config.toml
n_layer = 25
d_model = 256
n_head = 2
n_kv_head = 1
head_dim = 128
d_mlp = 1280
vocab_size = 8192
activation = "tanh_gelu"
norm = "layernorm"
norm_place = "pre"
norm_eps = 1e-06
positions = "learned"
qk_norm = false
attn_scale = 0.0884
bias = "all"
tie_embeddings = true
parallel_block = false
init = "normal"
init_std_qkv = 0.0504
init_std_o = 0.00713
init_std_up = 0.0504
init_std_down = 0.00319
optimizer = "adamw"
lr = 0.00109
beta1 = 0.9
beta2 = 0.95
weight_decay = 0.079
lr_head = 0.00719
grad_clip = 2.0
warmup_steps = 257
schedule = "wsd"
decay_fraction = 0.692
decay_shape = "linear"
final_lr_fraction = 0.0
batch_tokens = 65536
seq_len = 256
doc_mask = true
train_tokens = 694900000
steps = 10604
dataset = "wikipedia_en"
Each number is 128 + 24 x the weight over its row's rms, rounded and kept within 0 to 255. Layers, rows and columns count from 0. The size above them is the row's rms in percent of the matrix's.

# layer 13 attention query, 256x256, rms 0.0794, rows 121-127,249-255, columns 128-255
size [104 118 131 101 108 110 100  77  76  86  98  88  86  93]
[[123 116 119 112 160 128 120  82 125 135 102 134 114 113  95 169 171  86 127 143 171 104 149 115 105 158  99 118 171 119 148 112  91 125 175 167 131 175 117 114  94 135 141 145 124 139  99 111 121 155 117 114 150 108  94 148  79 126 155 146 128 142 110 123  66 122 104 106 123 136 136 146 118 125  82 133 145 111 149 116  98 176 117 132 168 163 148  81 117 162  92 119 138 153 143  80 160 105 161 164 108  83 111 116 107  88  95 172 151  93 129 128 159  76 102 167 146 138 152 114  95 127 106 136 143 119 140  94]
 [143 138 190 137 117 131 106 101 136  87 159 133 116 154 185 106 122 136  99 138 121 142  88 138  97 145 106 109  99  92 110 140 107  97 147 184 128 125 139 116 115 136 138 155 144 172 119  91 151 142 117 104 133 130 147 112 107 126 121 126 174 109 140 131 148 140 111 108 151 113 114 165 134  90  84 107 128 166 153 119 142 121 136  85 150 154 121 130 149 159 137 122  44 140 120 160  90 128 197 114 123 180 151 129 103 156 100 136 106 103 140 122 127 151 105 157 147 124  88 151  99 125 134 152 156 140 139 148]
 [170  73 127 144 120 138 122 147 108 129 112 143 115 109 108 108 153 168 120 118 157 136 169 146 176 157 146 111 124 139 132 134 140 123 115 137 138 138 123 153 183  72 126 101 127  85 148 147 125 115 138 108 113 104 146 124 117 154 139 125 147 114 138 133 119 117 183 122  91 160 128 119  98 103 122 177 128 144 151 131 133 163 118 126 143 123 139 113 123 164 123 103  98 103 121 142 163 142 165 148 154 142 105 142 162 136 144 162 100 187 135  70 122 139 170  84 124 128 165  99 137 138  89 108  80 168  98 104]
 [150 138 122 115 154 140 123 153 129 149  98 144 130 170 128 140 127 107 133 133 121 125 147  82  73  95 126 133 127 100 103 124 141 108 152 157 129 147 148 118 133  72 133 160 159 192 103 129  87 111 127  87 120 151  75 165 137 118 125 147 169 149 102 130 145 115  98 143 170 141 113 169 106 114 112  82 130 108 139 142 113 141 151 128 148 117 125 107 157  82 144 145 125 138 122 110  85 100 120 122 131 128 108  95  90 118 109  96 111 116 141 129 181  91 115 149 134 100 104 117 129 112 137 104 144 104 137 150]
 [113 125 117 150 116 166 103 127 110 123 104 140 104 157 111 113 166 109 121 124 128 155 153 120 102 130 104 117 137 132 137 188 102 136 162 168 142 135 107 114 133 110 137 138 158 119 133 170 101 163 121 130 109 151 166 148 104 116  91 103 130 147 132 141 104 126 122 136 196 168  97 137 144 148 111 121 112  87 134 107 103 167 109 106 158 128  70 171 119 105 156 164  94  95 113 115 101 122 128 124  71 153 106 115  80 116 141 113 139 115 124 150 133 152 112 130 150 103  74 133  96 117 141  82 163 138  99 115]
 [136 173  88 145 141 122 106 134 111 156 160 142 136 155 167 147  91 129 136 138 142 146 131 115 118 146 163 138  92  94 141  94 134 137 192 124 123 153 103 143 151 139 159 136 102 137 112 141 146 142 150 122 114 128 109  96 117 151 153 120 127 104 108 118 140 105 115 124 125 127 126 147 121 140 123 127 141 145 136 156 123  94 102 135 158 110 139 106 109 107 128 116 162 151 128 101 139 147 135 140 137 141 137  86 106 131  98 129 127 107 136 139 148 137 147 168 153 153 113  87  88 120 115 102 158 122 145 129]
 [125 110 102 108 106 131 142 124 137 128 107 114 134 161 141 132 127 161  99 141 150  98 157 111 133 153  95 150 131 164 161 158 103 133  88 128 114 180 141 133 134 109 145 103  93 146 133 189 112 145 188 125 164 107 138  87 133 102 135 146  85 117 121  71 165 115 143 117 141 135 134 116 146 119 123 154 114 123 123  93 142  82 110 176 157 170 107 151 136 117 135 150 160 117 172  83 152 133 160 144 119 133 123 100 114 157 148 152 112 119 119 119 141 139 124  88 174 124 116 138 121  99 140 103 121 107  87  89]
 [105 116 140 111 119 123  91 124 145 157 145 144 135 116 133 129 177 141 133 118 134 146 133  93 139 129 133 175 155 148 140 101 109 179 134  82 140 169  77 123 119 137  93 124 133 103 102 149 121 129 131 112 108 104 123 127 162  91 150 131 118 136 137 125  98 142 114  94 117  99 120 108  96 155 133  83 180 147 122 141 118 179 151 116 148 103 124 143  74 139 183 149 134 101 114 155 169 139 164 172 127 128 147  91 176 129 142 109 128 142  96 133 124 159  96 150 178 156 114 112 128 141 136 139 133 124 116 145]
 [131 115 156 181  91 157 154 114 148  99 144 125 116 151 134 137 114 105 100 145 118 144 106 145 120 140 147 114  97  99 102 162  89 135 119 146 110 121 132 109 148 127 138  89 149 157 106 105  98 148 130 118 138 157 158 129 161 129 123 166 135 106 169 171 144 133 117 133 154 143 125 135  97 153 132 127 163 132 132 103 133 103  93  94 135 124 105 147 159 119 100 104  87 146 138 141  96  93 139 116 134 160 145 124 135 116 130 119 144 101 118 144 118 129 118 145 141 132 126 120 172 139 121 103  89 173 137 101]
 [147 126 120  97 156 109 131 101 109 148 125 183 112 103 163 113 124 110 115 119 149 155 137 107 118 102 118 160 145 132 126 112 143 120 146 143 108 113 130 132 128 136 119 110 135 123 120 128 137 164 151 155 100 119 129 103 132 117  94  98 103 152 103 116  79 152 109 148  95 122 153  96 147 125 143 190 161 135 124 143 160 133 132 165 137 160 156 132  99 158 130 127 115 140 121 158 112  92 106 140 103  80 112 151 141  84 148 144 157 106 162 150 111 114 110 146 130 109 121 151 131 149 145 135 145 126 108 161]
 [174 143 117 104 148 134  98  92 139 136 159 112 114 160 104 139 112 112 150 176 104 139 117 113  79 108 125 162 155 135 122 119 116 123 146 136 101 166 118 116 105 155  74 126 122 125 149 170 111 155 169 119 146 118  88 146 127  91 118 157 146 146 136 136 137 105 103  83 144 138 151 162 104 173 117 136 139 112 145 111 148 125 148  97 107 103 100 160 156  97 117 137 154 105 146 121 111 123 103 109 101 135 140 118 122 111 146 139 136  83 148 200  93 113  75 133 179 111 151  56 141 131 115 152 103 111 162 146]
 [130 142 115 147 108 151 138 134 173 139 108 130 168 126  65 133 137 148 175 165 163 166 122 130  98 119 120 134 114 151 122 153 114 135 196 144 107 137 145 110  77 164 132 126 154 141 129 120 103 141 126 136 105 147  96 153  94 100 117 169 139 163 113 148 168 134 113 110 167 161 140 139 102 157 115  99  87  84 134 127  93 147 123 131 142 106  72 137 145 115 166 106 133 104 123  90 106 111  80 121  96 137 144 107 109 108 164 143 132 138 151 145 124 116 112 106 131 112 105 116 121 109 147 109 148 117 105 146]
 [141 125 178 130 111 118 131 137 132 113  94 139 138 117 114 142 114 108 147 144  74  98  97 116 124 106 127 126  95 105 149 116 150 104 102 125 149 133 144 132 131 134 122 131 120 121  99 162 141  87  86 112 115 126 110 151 114 188 122 100 114 115 125 100 137  85 109 174 184 162 122 136 127 123 151 194 109 109  95 166 142  90 121 108 174  92 115 120 115  84 110 124 125 111 158 161 173 130 104  91 103 135 136 159 100 172 119 121 110 109 158 142 114 133 158 148 174 141 141 148 147 124  95 111 191 104 131 100]
 [110 107 148 116 148  98 117 129 142 127 165 118 118 166 115 135 134 150 131 121 102 127 138 117 113 138 102 151 149 165 128 139 123 121 142 138 111 190 112 101 142 167  82 109 120 128 104 156  60 126 125 143 147 101  88 133 142  83 100 151  92 131  72  96 149 135 135  93 135 104 142 137 104 175 147 134 147 133 142 129 122 117 113 127 171  93 172 149 106 123  97 117 140 133 135 139 159 132 170 141 113 120 126 129 145 130 127 150 136  93 115 170 134 104  88 117 127 111 139 113  68 111 116 132 128  99 141 151]]
# layer 13 attention key, 128x256, rms 0.0789, rows 121-127, columns 128-255
size [ 91  97 111  98 100  99  89]
[[111 141 103 116  87 121 148 129 111 164 131 115 145 137 121 133 140 128 122 159 136 187 138 136 127 113 152 146 173  90 160 156 111 109 122 140 158 104  89 122 126 119 155 144 197  91 126 113 119 164 113 139 122 116 158 141 133 166 137 134 139  97  86 159 113 113 170 131 115 115 117 163 126  99 104 134 107 116 168 147 126 126 145 140  97 154 130 142 116 120 105  78 112 118  63 118 156 152 108 114 111 136  94 122 128 134 142 124 105 144 103 116 143 119 115 104 134 153 158 102 151  99 133 146 133 147 156 112]
 [120 125 159 166 152 133 127 161 149  76 136  97 142 161 143 126 138  98  95 103 130 136 148 108 136 141 103  60 128 141 105 115 129 152 143 107 121 113 164  94 155 147 119 166 127 183 151 112 107 106 130 155 133  93 114  88 121 137 158  75 136 128 183 129 123  89 117 122 149 101 117 168 124 113 112 128 153 166 109 105 145 136 113 164 116 139 112 107 141 145 112 131 130 150 137 140 145 106 166 159 174 136 142 148 127 147  80 117 158 113 141 146 122  94 114 198 127 140  81 123 101 124 134 124 108 136 142 142]
 [139  60 132 104 141 129  97 133 138 159 125 176 122 126 141 123 143 141 137 100 104 112 136  97 155 145 156 130 164 160  98 124 129  97 126 166 100 140 112 137 163  82 127 157  99 107 185 147 148 106 137 128 110  91 185 125 133 141 133 110 129 129 129 143  97 131 159 102 115 132 119 120 130 145  85 129 150 124 134 142 115 142 106 107 120 124 135 134 114 162 149 108  81 115 124 161 144 148 144 126 133 130 124 151 150 145 136 129 132 211 159  92 103 146 171  80  98 165 108  96 132 115 125  98 102 162 128 124]
 [138 160 138 127 159 134 104  96  74 121 118 120 103 120 144 121 118 105 123 138 104 123 141 117 116 168 137 162 146  63 138 117  81 119 117 130 114 139 137 126 125 111 169 178 112  75 106 143  87 106 135 126  95 118 121 131 115 125 148 103 123 152  68 130 171 107 120 180 143  93 132 148 120 109 151 130 117 114 126 187 105 113 141  95 120 148 111 163 180 102 162 113 119 116 101 134 142 105 124 134 138 135  99  83 146 137 106 193 130  83 148 125 172  76 115 105 148 125 120 151 116 140 123 136 148  93 113 116]
 [143 150 112 155 136 165  97 135 109 107 111 123 145 170 167 134 142 111 102 136  95  91 112 150 133 186 135  77 108 128  92 160  83 157 115 135 129 118 103 139 135  94 143 110 141 148 119 156  97 125 122 110 162 128 116 127 153 133 139 119 119 117 148 131 138 158  80 130 122 133 163 152 131 100 131 136 112 113 154  83 111 120 172 151 167  92 111 102 159 137 147 153 114 117 119 124 107 126 156 109 139 141 141 113 127 118 136  85 130 160  96 117 118 142  92 113 153  77 133 129 131 153 100 126 116 111 139  68]
 [ 93 122 116 155 141 121 113 140 121 125 115 133 163 113 151  94 142 147 146 135 160 136 154 134 138 157 138 119 146 123 119 132 109 141 138 105 140 161 166 128 141 137 156 140 108 126 170 144 136 120 128 161 124 132 121 105 118  88 181 119 136 120 123 133 114 108 148 131 127 135 144 142 123 166 116  64 169 136 114 119 136 145 162  56 126 120 175 125 122 126  74 185 139 142 105 122 135 106 149 142 155 127 105  98 127 122  84 163  87 144 117 139 184 111 126 114 110 163 139 144 120 116 120 110 132 122 119 176]
 [120 123 109 144 105 146 116  94 144 155 106  95 125 128 120 118 176 175 115 115 135 114 124 122 124 147 133 117 140 150 162 135 105 129 147 136 115 151  73 106 107  95 111 135 101  74 124 149 113  96 137 103 130 111 127 115 139 153 152 138 100  77 139 131 144 133 164 102  74 144 116 133 112 128 123 188 119 123 135 138 156 105 129 125 109 130 127 157 153 114 173 128 100 116 100 143 134 140 136 100 128 147 153 117 140 156 158 168  94 155 123 143 115 119 165 126 133 155 171 101 191 158 128 109  93 147 128 131]]
# layer 13 attention value, 128x256, rms 0.0647, rows 0-10, columns 128-255
size [102  99 105  97 100  99  98 101  95 103 103]
[[138 185 111 127 149 138 155 136  97 138  83 154 175 100  82 130 125 125 139 148 139 127 137 140 161 108 108 108 107 138 162 136 140 122 132 114 116 114  93 100 112 125  52 186 190 110 152 149 151 113 134 117 149 123 106 137 102 137 132  87  98 129  98 111 130 137 119 128 128 136 113 142  99 160 148 137 128 135 135 121 146 150 147 100 160 133 152 135 130 156 158 130 121 147 112 156 131 101  89 121 131 116 150 127 135 121 133 122 133 126 114 111 160 123  77 162 128 151  96 126 164 114 135 117 150 154 162  96]
 [150 130  72 108 123 193 121 114 133 130 167 146 152 113 167 101 149 107 120 113 123 128 141 154 133 149 102  70 131 111 138 103 125 123 134 113 153 140 130 113 143 166  77  99  97 124 122 150 156 138 158 125  94 113 108 153 100 152 108 156 100 166 134 132 115 147  90 147  84 198 114 103 151 125 110 138 139 130 180 147 134 101 103 170 132 115 107 125 136 100 135  80 121  89 143 124 140 135 160 111 114 110 129 119 102  95 109 127 150 104 150 114 140  92 171 130 153 135 122 101 110 167 141 107  92 126  95 150]
 [122 160 153 107 123 143 165 136 160 131 117 140 134 148 103 117 133 129 156 136  97 111 114 130 136 138 137 173 131 146  49 126 118 146 150 127 102  93  97  66 170 146 139 136 113 132 106 163 101 155 120 151 117 137  90 140 149  92 131 139 164 119 146 131 100 129  98  95 112 117 124 102 117 110 144 125 153 166 171 129 114 151 138 112 126  74 105 176 125 141 142 105 103 151 128 121 121 164 125 160 101 176 165 158 176  96 126 125 107 138 167 142 108 123 106 139 101 142 121 134 112 165  82 102 159 147 122  93]
 [121 162 117 131 105  86 104 100 127 124 122 119  84 103 120 154 144 116 163 124  93 132  91 118 140 131 116  83 131 102 123 118 148 131 117 128 153  97 137  87 135 135 168 109 135 112 167  97 129 154 103 159 141 126 144 142 117 156 148 128 151 112 163 115 143 122 122 135 120 138 105 111 158 126 106 120 126 163  81 110 128 133 114 186 163 129 154  92 150 174 140 186 156 131 141 122 112 157 123 147 124 129 116 118 123 105  96 161 148 132 133 129  91 153 155 131 109  87 122 129 126 139 161  89 131 171 102 122]
 [140 124  82 102 141 134  83 115 119 149 122 138 130 129 118 134 125 144 127 133 139 129 110 116 114 155 101 115 116 159 133 105 133 127 139 139 133 131 110 183 119 114 109  98 154 128 130 132 136 136  87 104 101 166 128  88 144 106 100 104 103 186 124 106  84 127 142 151 126 112 114 149 135  63  79 130 175 103 122  96  81 165 105 136 173 138  90 195 173  80 132 136 106 113 123 144 145 147 116 141 148  81 114 163 200 120 125 111 100 120  90 131 118 123 153 158 126 159 141 143 147 131 143 111 144 152 151 162]
 [124 128 187 115 133 117 148 121 124 148 116 117 107 103 122 105  92  89 116 113 138 125 153 142 122 115 147 117 115 127 145 104 149 125 144 132 129 162 143 101 126 151 122 152 222 123 112 109 144 150 115 103 151  86  94 155 140 112 102 150 151 153 137  95  85 131 100  90 125 124 156 154 144 111 116 141  99 118 124 116 151 131 135  89 129 139 103 132 116 124  81 115 106 119 121 153 158  81 117  97 154 114 115 111 123 145 138 123 117 130 120 122 133 112 127 133 113 132 191 169 161 109 136 139 187 138 117 125]
 [108 105  96 115 105 141 140 125 145 100 144 155 106 137 155 107 171 166 153  79 121 161 112 128 151 105 116  99 127 113 106 106 129  81 147 142 152 111 132  97 135 127 172 131 142 137 175 152  81 113 142 151 174 105 152  98 112 130 126 125 151 122 122 124 181 103  95 128 173 125 125 130 163 141 134 113 114 120 116 123  89 153 149 129 116 128 126 114 132 157 151  98 116 113 128  80 148 154 104 172 120 126 152 164  99 126 163 130  91 186 136 134 167 154 109 152 111 116 124 100 115  96 149  95 122 125 115 110]
 [171 116 179 119 143 171 133 128 158 131  93 135 155 126 143 116 175 165 117 107  77  92 159 104 140 104 138 119 106 138  81  95 106  97 153 123 127  99 153 130 163 117 113 131 177 113 145 114 158 162 168 132  59 116 155 142 128 147 116 115 135 113 137 168  84 138 124 112 107 110 144 163 146 141 143  90  85 116 109 130  99  71 171 126 142  87 119 146 127  89 122 137 167 123 100 123 109 137 144 111 113 131 120  97 123 114 122 127 141 135  85 106 180 133 105 137 133 123 124  95 105 158 102 104 110 117  93 114]
 [112 130 147 149 134 114 159 138 143 140 167 125 102 115 173 115 163 157 121 107 161 139 140 126  95 119  97 151 148 102 167 149 123 116 136 171 122  99 120 150  88 173 108 134 101 112 166 111 153 137 133 139 133 128 129 104 119 121 108 112 115 153 146 136 149  91 131 172 155 123 142 129  64  79 134 171 106 125 202 114  80 130 100 110 134 129 120 130 153 139 117 147 132 111 121 101 157 104 139 136 136 140 140 100 118 168 136 136  93 148 165 139 141 153 109 147  99 142  93 136  99 131 131  93 107  90 109 137]
 [170 103 128  87 130 111 143 128  92 141 130  92 148 117 183 142 107  99  95 105  99 150 132  98 112 139 104  99 142 109 147 104 138 158 163 151 163 122 162 136 118 107  98 102  74 110 138 103 103 118 111 110 139 126 149 138 128 122 144 121 184 154 117 116 143 155 164 135 134 105 126 124 117  68 119 114 130 165 116 127 118 108 133 143 132 133  85  63  76 104 105 134 134 130 156 178 126  67 127 129 131 104 135 132  79 128 136 151 149 137 123 122 160 133 116 125 133 145 133 146 136 137 109  89 145  77 140 132]
 [126 103  90 121 112 110 122 162 162  72 133 104 130 103 127 133 123 125 103 168 140 118 173 159  76 109 156  91 114 105 104 148 117 109 117 115 131 133 141 124 116 129  64 141 134 137 155 161 135 126  86 115 116 117 133 119 131 156 157 170  94  92 160  94 114 110 131 117 152 118 168 139 160 146 149 126 110 139 112 152 156 110 141 175 158 159 142 112 160 149 132 119 153 158 149  76 127 156 159 148 104 139 109 144  92 116 116 133 119 105 135 113 128  53 156 118 142  80 135 162 127 119 137 148 104 158 110 124]]
# layer 13 attention output (transposed), 256x256, rms 0.0575, rows 0-10,128-138, columns 128-255
size [101 103 109 105 108  93 106 104  95 108 106 106  98  97  92  97 101  96  93  99 100  98]
[[161 128 127 135 149 138  55 121 115 135 138 131  97 144 133 116 106  77 158  74  94 122 129 114 144 138 130 109 100 102 134 135 151 105 173 157 160 150 149 122 149 140 114 141 131 154 141 170 101 134 146 146 114 110 136 134  79 136 100 148 150 125 125 112 100  88 108 122 186 104 111 126 195 111 100 139 139 114 158 172 138 140 150 150 102 102 117 121 100 130 102 159 118 108 131 109 116  78 155 108 142 172 123 126 109 149 147 127 142 129  94 146 106 143 114 204 122 128 175 137 126 123 129 139 115 153 124 104]
 [124 127 186 115 130 115 121 167 114 124 121 136 146 141 104 162 123 106 109 144 139 181  98 108 155 108 125  74 148 138  99 175 124 168 111 163  73 118  76 126 126 105 176 133 168 127 123 153 126 123 143  87 150  76 128 140 173 120 171  87 153 152 120 153 116 141 119 112 116  95 130 154 129  84 137 130 119 146 137 123 145 122 114 124  69 129 160 100 131 125 153 127  80 145  74 133 147 148  80 131 116 138 110 134 152 130 139 129 140 137 135 190 117 115 114 134 164 121  98 139 124 151 152 140 135 144 174 115]
 [125  87 158 105 115 146 126 118 112 140 138 121  99  65 122 140  92 133  92 105 156 187 146 127 161 166 127 120  72 123 136 145 102 144 181 125 123 165 124 131  63 147 110 125 145 110 121 117 155 134 133 111 132  77 184  99  89 166 122  68 121 121 136  94 131 172 178 136 180 122 151 126 153 128  89  78 166 109 150 126 177 151 118 114 142 153 129 133  83 151 108 106 141 142 143 137 163 101 119  97 165 108 124 121 110 129 101 163 165  82 136 110 114 142 148 111 103 133  98  76  99  98 128 173 128 144 136 139]
 [105 174 158 171 167 142 137 182 113 119 113 113 182 158 142 121 123 137 108 154 131 128 146 152 107 129 121 154 151 173 158 119  63 132 151  98  74 164  90 125 123 146 101 163 128 129 128 143 136 119 174  96 154  98 136 118 168 105 142  97 113 132 126 112 145 155 120  82 161 157 131 157 100 142 122 127 173 100 130 116 143 128 107  85 139 152 103 166  76 126 123  66 111  87 158  91 137 116 136 114 145 140 129 103 122  86 129 138 171 124  87 152 140 133 125 119 154 152 113 131 113 105 121 152 122 123 140 114]
 [145 114 178 137 122  44 148  92 146 127 154  89 160 115 134 132 115 111  93 137 143 127 131 109 107 111 150 119  98 118 139 170 109 111 136 115 136 104 125  97 108 151 136 129 132 136 136 135 138 102 134 112 134  77 169 127 136 149 177 132 160 134 143 163 102 100 125  96 129  99 140 114 101 131 131 119 112 147 144 133 142 144 130 101  79 151 127 129 189  97 118  94 108 176  85 149 134 121 131 117 141 153 101 134 140 118 140 134 122 125 109 124 119 122 134 151 162 108  86 120 129 101 119 139 126 133 163 131]
 [165 106  83 120 101 157  88  99 163 119 103 125 121 163 145  91 133 110 176  91 100 172 136 132 132 130 115 152 127 142  99 115 135 132  98 130 161 119 143 107 156  95 125  96  86 137 120 125  97 133 155 173 142 158 118 135  87 173 142 159 107 137 119 161 121 179 131 173 131 141 102 131 156 134  88 136 126 180 148 122  91 110 117 149 117 109 142 111  93 156 166 152 121 169 127 122 119 120 125 111 124 123 145 100 127 142 136 110 127 117 125 110 144 174 104 183 147 134 130 124 153 122 114 123  62  92  84  97]
 [ 83 142  83 149 143 115 116 138  96 154 130 127 149 113 178 136 116  74  89 113 125 104 164 149 140 133 121 120 119 145 157 133 135 129 170 109 108 166 148 141  81 122 131 154 121 113  92  79 127 136 149 153 125 201 112 160 128 144 139 135 128 133 125 104 119 139 137 135 113 130 110 156 113 139 102 118 158 114 109 121  89 163 119  94 101  97 152 161 162 165 153 136  98 115 136  91 153 122 130 165 174 130  97 125  94 148 118 130 139 132 110 167 137 122 112  84 150 133 120 113  91 125 146 140 149 132 133 141]
 [145 144 127 151 172 133 123 141  64 110 118 107 146 146 104 166 134  87 130 125 125 108 148 118 129  99 113 125 107 143 174 148 153 124 133 143 116 166 121 117 121 138 128 132 126  99 118 176 157 116 154 118  93 143 122 119 146  65 128  87 165 108 130 128 166 134  79 109 155 167 142 123 134 124 123 146 159 109 128  96  86 131 111 145 143 114 112 144 147 148 132 123 117 118 160 121 127 109 161 149 175 171 107 111  98 137 188  92 135 110 127 137  91 136 159  78  99 155 159 151 135 126 138 129 172 139 116 121]
 [ 96 136 160 123 133 137 146  99 129 108 105 128 165 142 132 150 100 102 155 162 110 139 148 113 127  90 135 111 123 145 129 157 123 146 135 117 113 112 145 108 140 138 107 110 159 123 128  91 155 155 158 133  95 114 168 123 160  90 148  91 104 143 124 147 106 114 147  87 123 140 128 108 131 131 151 118 116 122 124 150 136 159 115 128 137 176 123 165 120  97 131 105 129 124 125 145  75 169 149  96 139  97 168 108 171 123 140  99 176 106 116 124 132 114 111 124 140 152  98 117 118 143 116 154 148 107 165 162]
 [ 99 182 143 113 169 105 163 126 143 147 111 148 135 114 116 142 157 140 119 170 103  86 118 147 104 141 135 132 128 163 119 179 118 121  58  69 110 154 106 107  96 119 149  97 163 129 109 130 155 129 143 135 117 172 113 106 138 119 131 143  90 122 106 144 100 130 117 143 134 123 148 116 132 142 137 118 153 123 130 124 101 164 100 133 151 140 124 151 158 152  97 104 128 132 118 117  91 153 153 113 129 125 125 119 142 139 169  92 125 119 121 150  95 131 167  99 115 115 145 109 123 125 142  59 146 135 136 161]
 [146 129 134 150 148 124 109 127 148 133 130 157 155 109 133 131 142 194 134  91  80 126 104  93 140 131  88 133 173 112 116 109 129  92 115 142 111 118 143 159 183 151 134 160 143 141 111 130  97 125 113 125 164 112 110 175  94 134 159 116 139 126 147 112 100 130 158 120 122 168  56 108 135 125 157 131 107 120 114 105 123 115 128 139  99 114  96 154 147 111 124 149 128  84  91 138 133 153  96 146 151 123 126 104 103 143 113 155  92 172 130 149 109 146 156 137 113 101 131 174 102 136 160 113 112 160 130 141]
 [161 112 153 121 122 141  96 128 149 133  98  90 122 128 151 139 113 104 158  96 102 152  85 154 124 127  86 153 134 131 125  99 152 157 159 127 155 174 128 113 126 112 134  90 132 141 112 171  93 111  99 125 108 110 154 147 165 140 120 167 140 169 115 128 149 140  96 129 155 176 116 140 150 110 130 110 128 116 138 147 109  88 120 163 141  85  67 138 110  83 128 115 132  77 114 125 132 153 126  95 154 145  86 119 109 117 109 135 119 111 114 103 107 142 128 113 142  88 156 120 128 137 107 136 145 109 111 140]
 [101 131 133 134  85  93 144 123 132  64 115 194 131 151 143 103 160  89 125 121 122 143 169 152  97 142 151 152  98 122  92 118 111 122 104 106 117  99 109 151 141 123 108 150 120  64 144 169 153 132 107 112 154 117 115 106 142 127 102 120 166 123 124 107 145 150 163 116 145 144 151 139  94 134 122 117 179 134  68 148 104 147 168  91 150 108 172 139 127 167 112 140 144 166 150 127 121 116 128 159 156 106 137 117 124 153 164 107 186 129 158 125 104 116 126 102 136 113 115 102 161  95 118 154 117  84 106 119]
 [141 104 124 144 128 145 120 130 166 146 137 107 129  95 156 135 124 121 130  86  77 167 132 138 124 112 152 128 122 157 119 114 113 129 116 117 130 132 153 136 170 136 172 104  75 162 113 111 112  90 157 135 133 121 130 109 118 122 132  85 115 148 139 148 139 124  90 162 128 119 140 160 132 138 118 170 127 110 162 101 142 130 145 157 162 141 172 107 162 157 128 140 158 106  78 146 172 161 114  98 149 120  78 106 108 168 132 143 125 127 111 150 113 151 130  70 129 116 122 111 150 133 124 143 153 140  95 134]
 [138  65 142 131 137 185 105 133 106 125 116 114 109 134 156 115 132 138 118 136 177 153 179 129 142 149 162 130 156 120 116 121 104 146 106 145 147 131 112 140 143 128  64 134  99 114 143 127 123 130 119 152 120  90 129 130 100 116 116 123  97 140 129 141  61  95 162  94 102 130 114 139 179 105 120 167 183 115 162  96 131 187 159 130 104 137 121 154  59 115 104 122 109 170  84 161 136 126 131 118 113  95 130 156 138 121 166 112  80 179 149 174 116 113 104 150 128 166 120 152  84 159 141 146  85 100 125 128]
 [135 120 130 137 120 102 161 172 132 121 145 178  95 129 143  59 171 138 148  79  98 118 147 116 134 119 107 147  85 113  98 117 159  84 110 138 132 148 153  90 103 146 122 113 127 110  97 137 132 135 145 141  74 102 128 123 105 167  75 130 159 125 130  98 140 142 115 204 111 149 123 148 105 124 121 140 160 164 130 116 164  62 144  99 136 106 108 127 137 127 151 159 122  91 157  98  97  91 118 117 133 187 129  92  81 125 117 132 175 112 128 117 180 129 101 125 116 132 149 127 147  95 113  92 110  94 118 124]
 [ 86 132  96 122  87 102 144 167 114 133  86 129 129 144 106 127 191 158 128 147 163 141 153 103 129 123 116 129 117 157 141 169 141 127 125 182 111 118 118 148 127 108 144 115  92 119 130 147 133 145 137 164 101 139 140 116 135 159 153 140  80 145  95 165 144 102 145 172 133 119 122 117 130 160 130 123 108  94 122 121  94 134 114 165 115 131 149 149  59 158 154 147 127 114 144 105  84 128 149 117 109 167 117 136 132 137 115  84 112 117 143 115 120 177 122 146  89 129 122 137 149 128 104  88 151  96 112 117]
 [140 123 130 141 160 124 134 121 105 122 139 112 126 100 110 157  76 133 133 146 102 120  97  97 105 147 138 121 180 119 149 106 100 134 147 114 100 121 130 139 127 154  80 101 117 145 120 127 147  88 147 121 127 118 101 120 146 158 136 129 116 114 142 115  99 110 118 120  98 136 169 125 131  87 142 168 131 147 144 131 168 125 103 136 104 129 127 123 105  95 128 142 184 156  94 113 130 130 119 104 156  96 137 116 131 134 175 130 117 124 104 109 136 111 148 106 142 120 139 173 112 132 157 139 122 126 143 120]
 [101 151 116 113  99 166 190  83 130 139  98  74 134 145 130 130 154 148 139 159 157 113 164 141 127 144 136 146  83 152 146 129  82 165 103 144 169  86 153 142 111 115 149 145  92 112 145 107 128 143 107 148 131  90 140 142 118 145 155 125 109 106 114 106  95 147 152 145 144  86 128  96 111 129  91 109 110 130 136 109 132 172 152 154 125 129 182 113 133 164 130 137 132 131 165 160 110 103 107 134 113 141 158 151 139 139 101 129 116 162 161 149 146 133  92 145  84 133 119 139 124 123 160  70 171 101 157 132]
 [167 105  79 121 121 114 119 124 117  78 136 140  73 100 121 132 104 117 175 122 124  61 130 116 111 141 107 117 145  90 119 108 132 115 153 121 109 155 136 105 142 145 118 105  90 159 103 129  99 135 137 128 118 120 134 106  87 153 127 109 126 130 126 103 142 108 130 110 142 146 120 159 101 141 108 147 146 112 135 128 145  69 143  90 124 124 130  95 135 148 164 129 155  90 143 101 152 118 138 109 142 132 177 124 164 110  91 126 136 165 100 144 164 117 105 149 152 157 147 115 105 181  75 116 129 136 162 111]
 [112 130 123 131 111 142 132 124 119 122 150 135 102 114  79 131 155 117 159 150 169  78  82 125 142 122 158 128 112 130 106 127 150 132 110 114 142 136 106 136 128 128 144 156 148 118  90 132 140  97 112  65 115 149  75 127 123 160 113 103  93 128 151 107 114 109 113 140 136 103 100 129 110 152 141 160 114 116 134 123  70 122 155 119 123 122 156 105 151 158 138 159 114  71 154  80  93 130 162 140 140 191 133 163 151 158  97 109 145 143 138  94 146  95 110 101 133 163 110 121 117 161 102 100 107 114 130 102]
 [148 133 164 164 173 116 119  95 105  94 136 168 149 140 157 113 150 114 116 123 147 148 128 151 177 133 124 125 144 142 150 128  91 125 137 128 101 117 117 151 119 120  98 104 118 135 110  78 152 117 145  97 113 101 149 167 138  85 133 156 130 107 110 144 154 150 128 103  95 149 138 123 118  92 145 141 163 138 121 112 107 122 124  75 136 116 138 146 113  95 128 140 124 138 134 145 127 121  95 141 138  89 116 127 137 126 159 134 134 196 153 132 110 110 106  98 142 127  99 144 123  78 166 183 117 120 161 123]]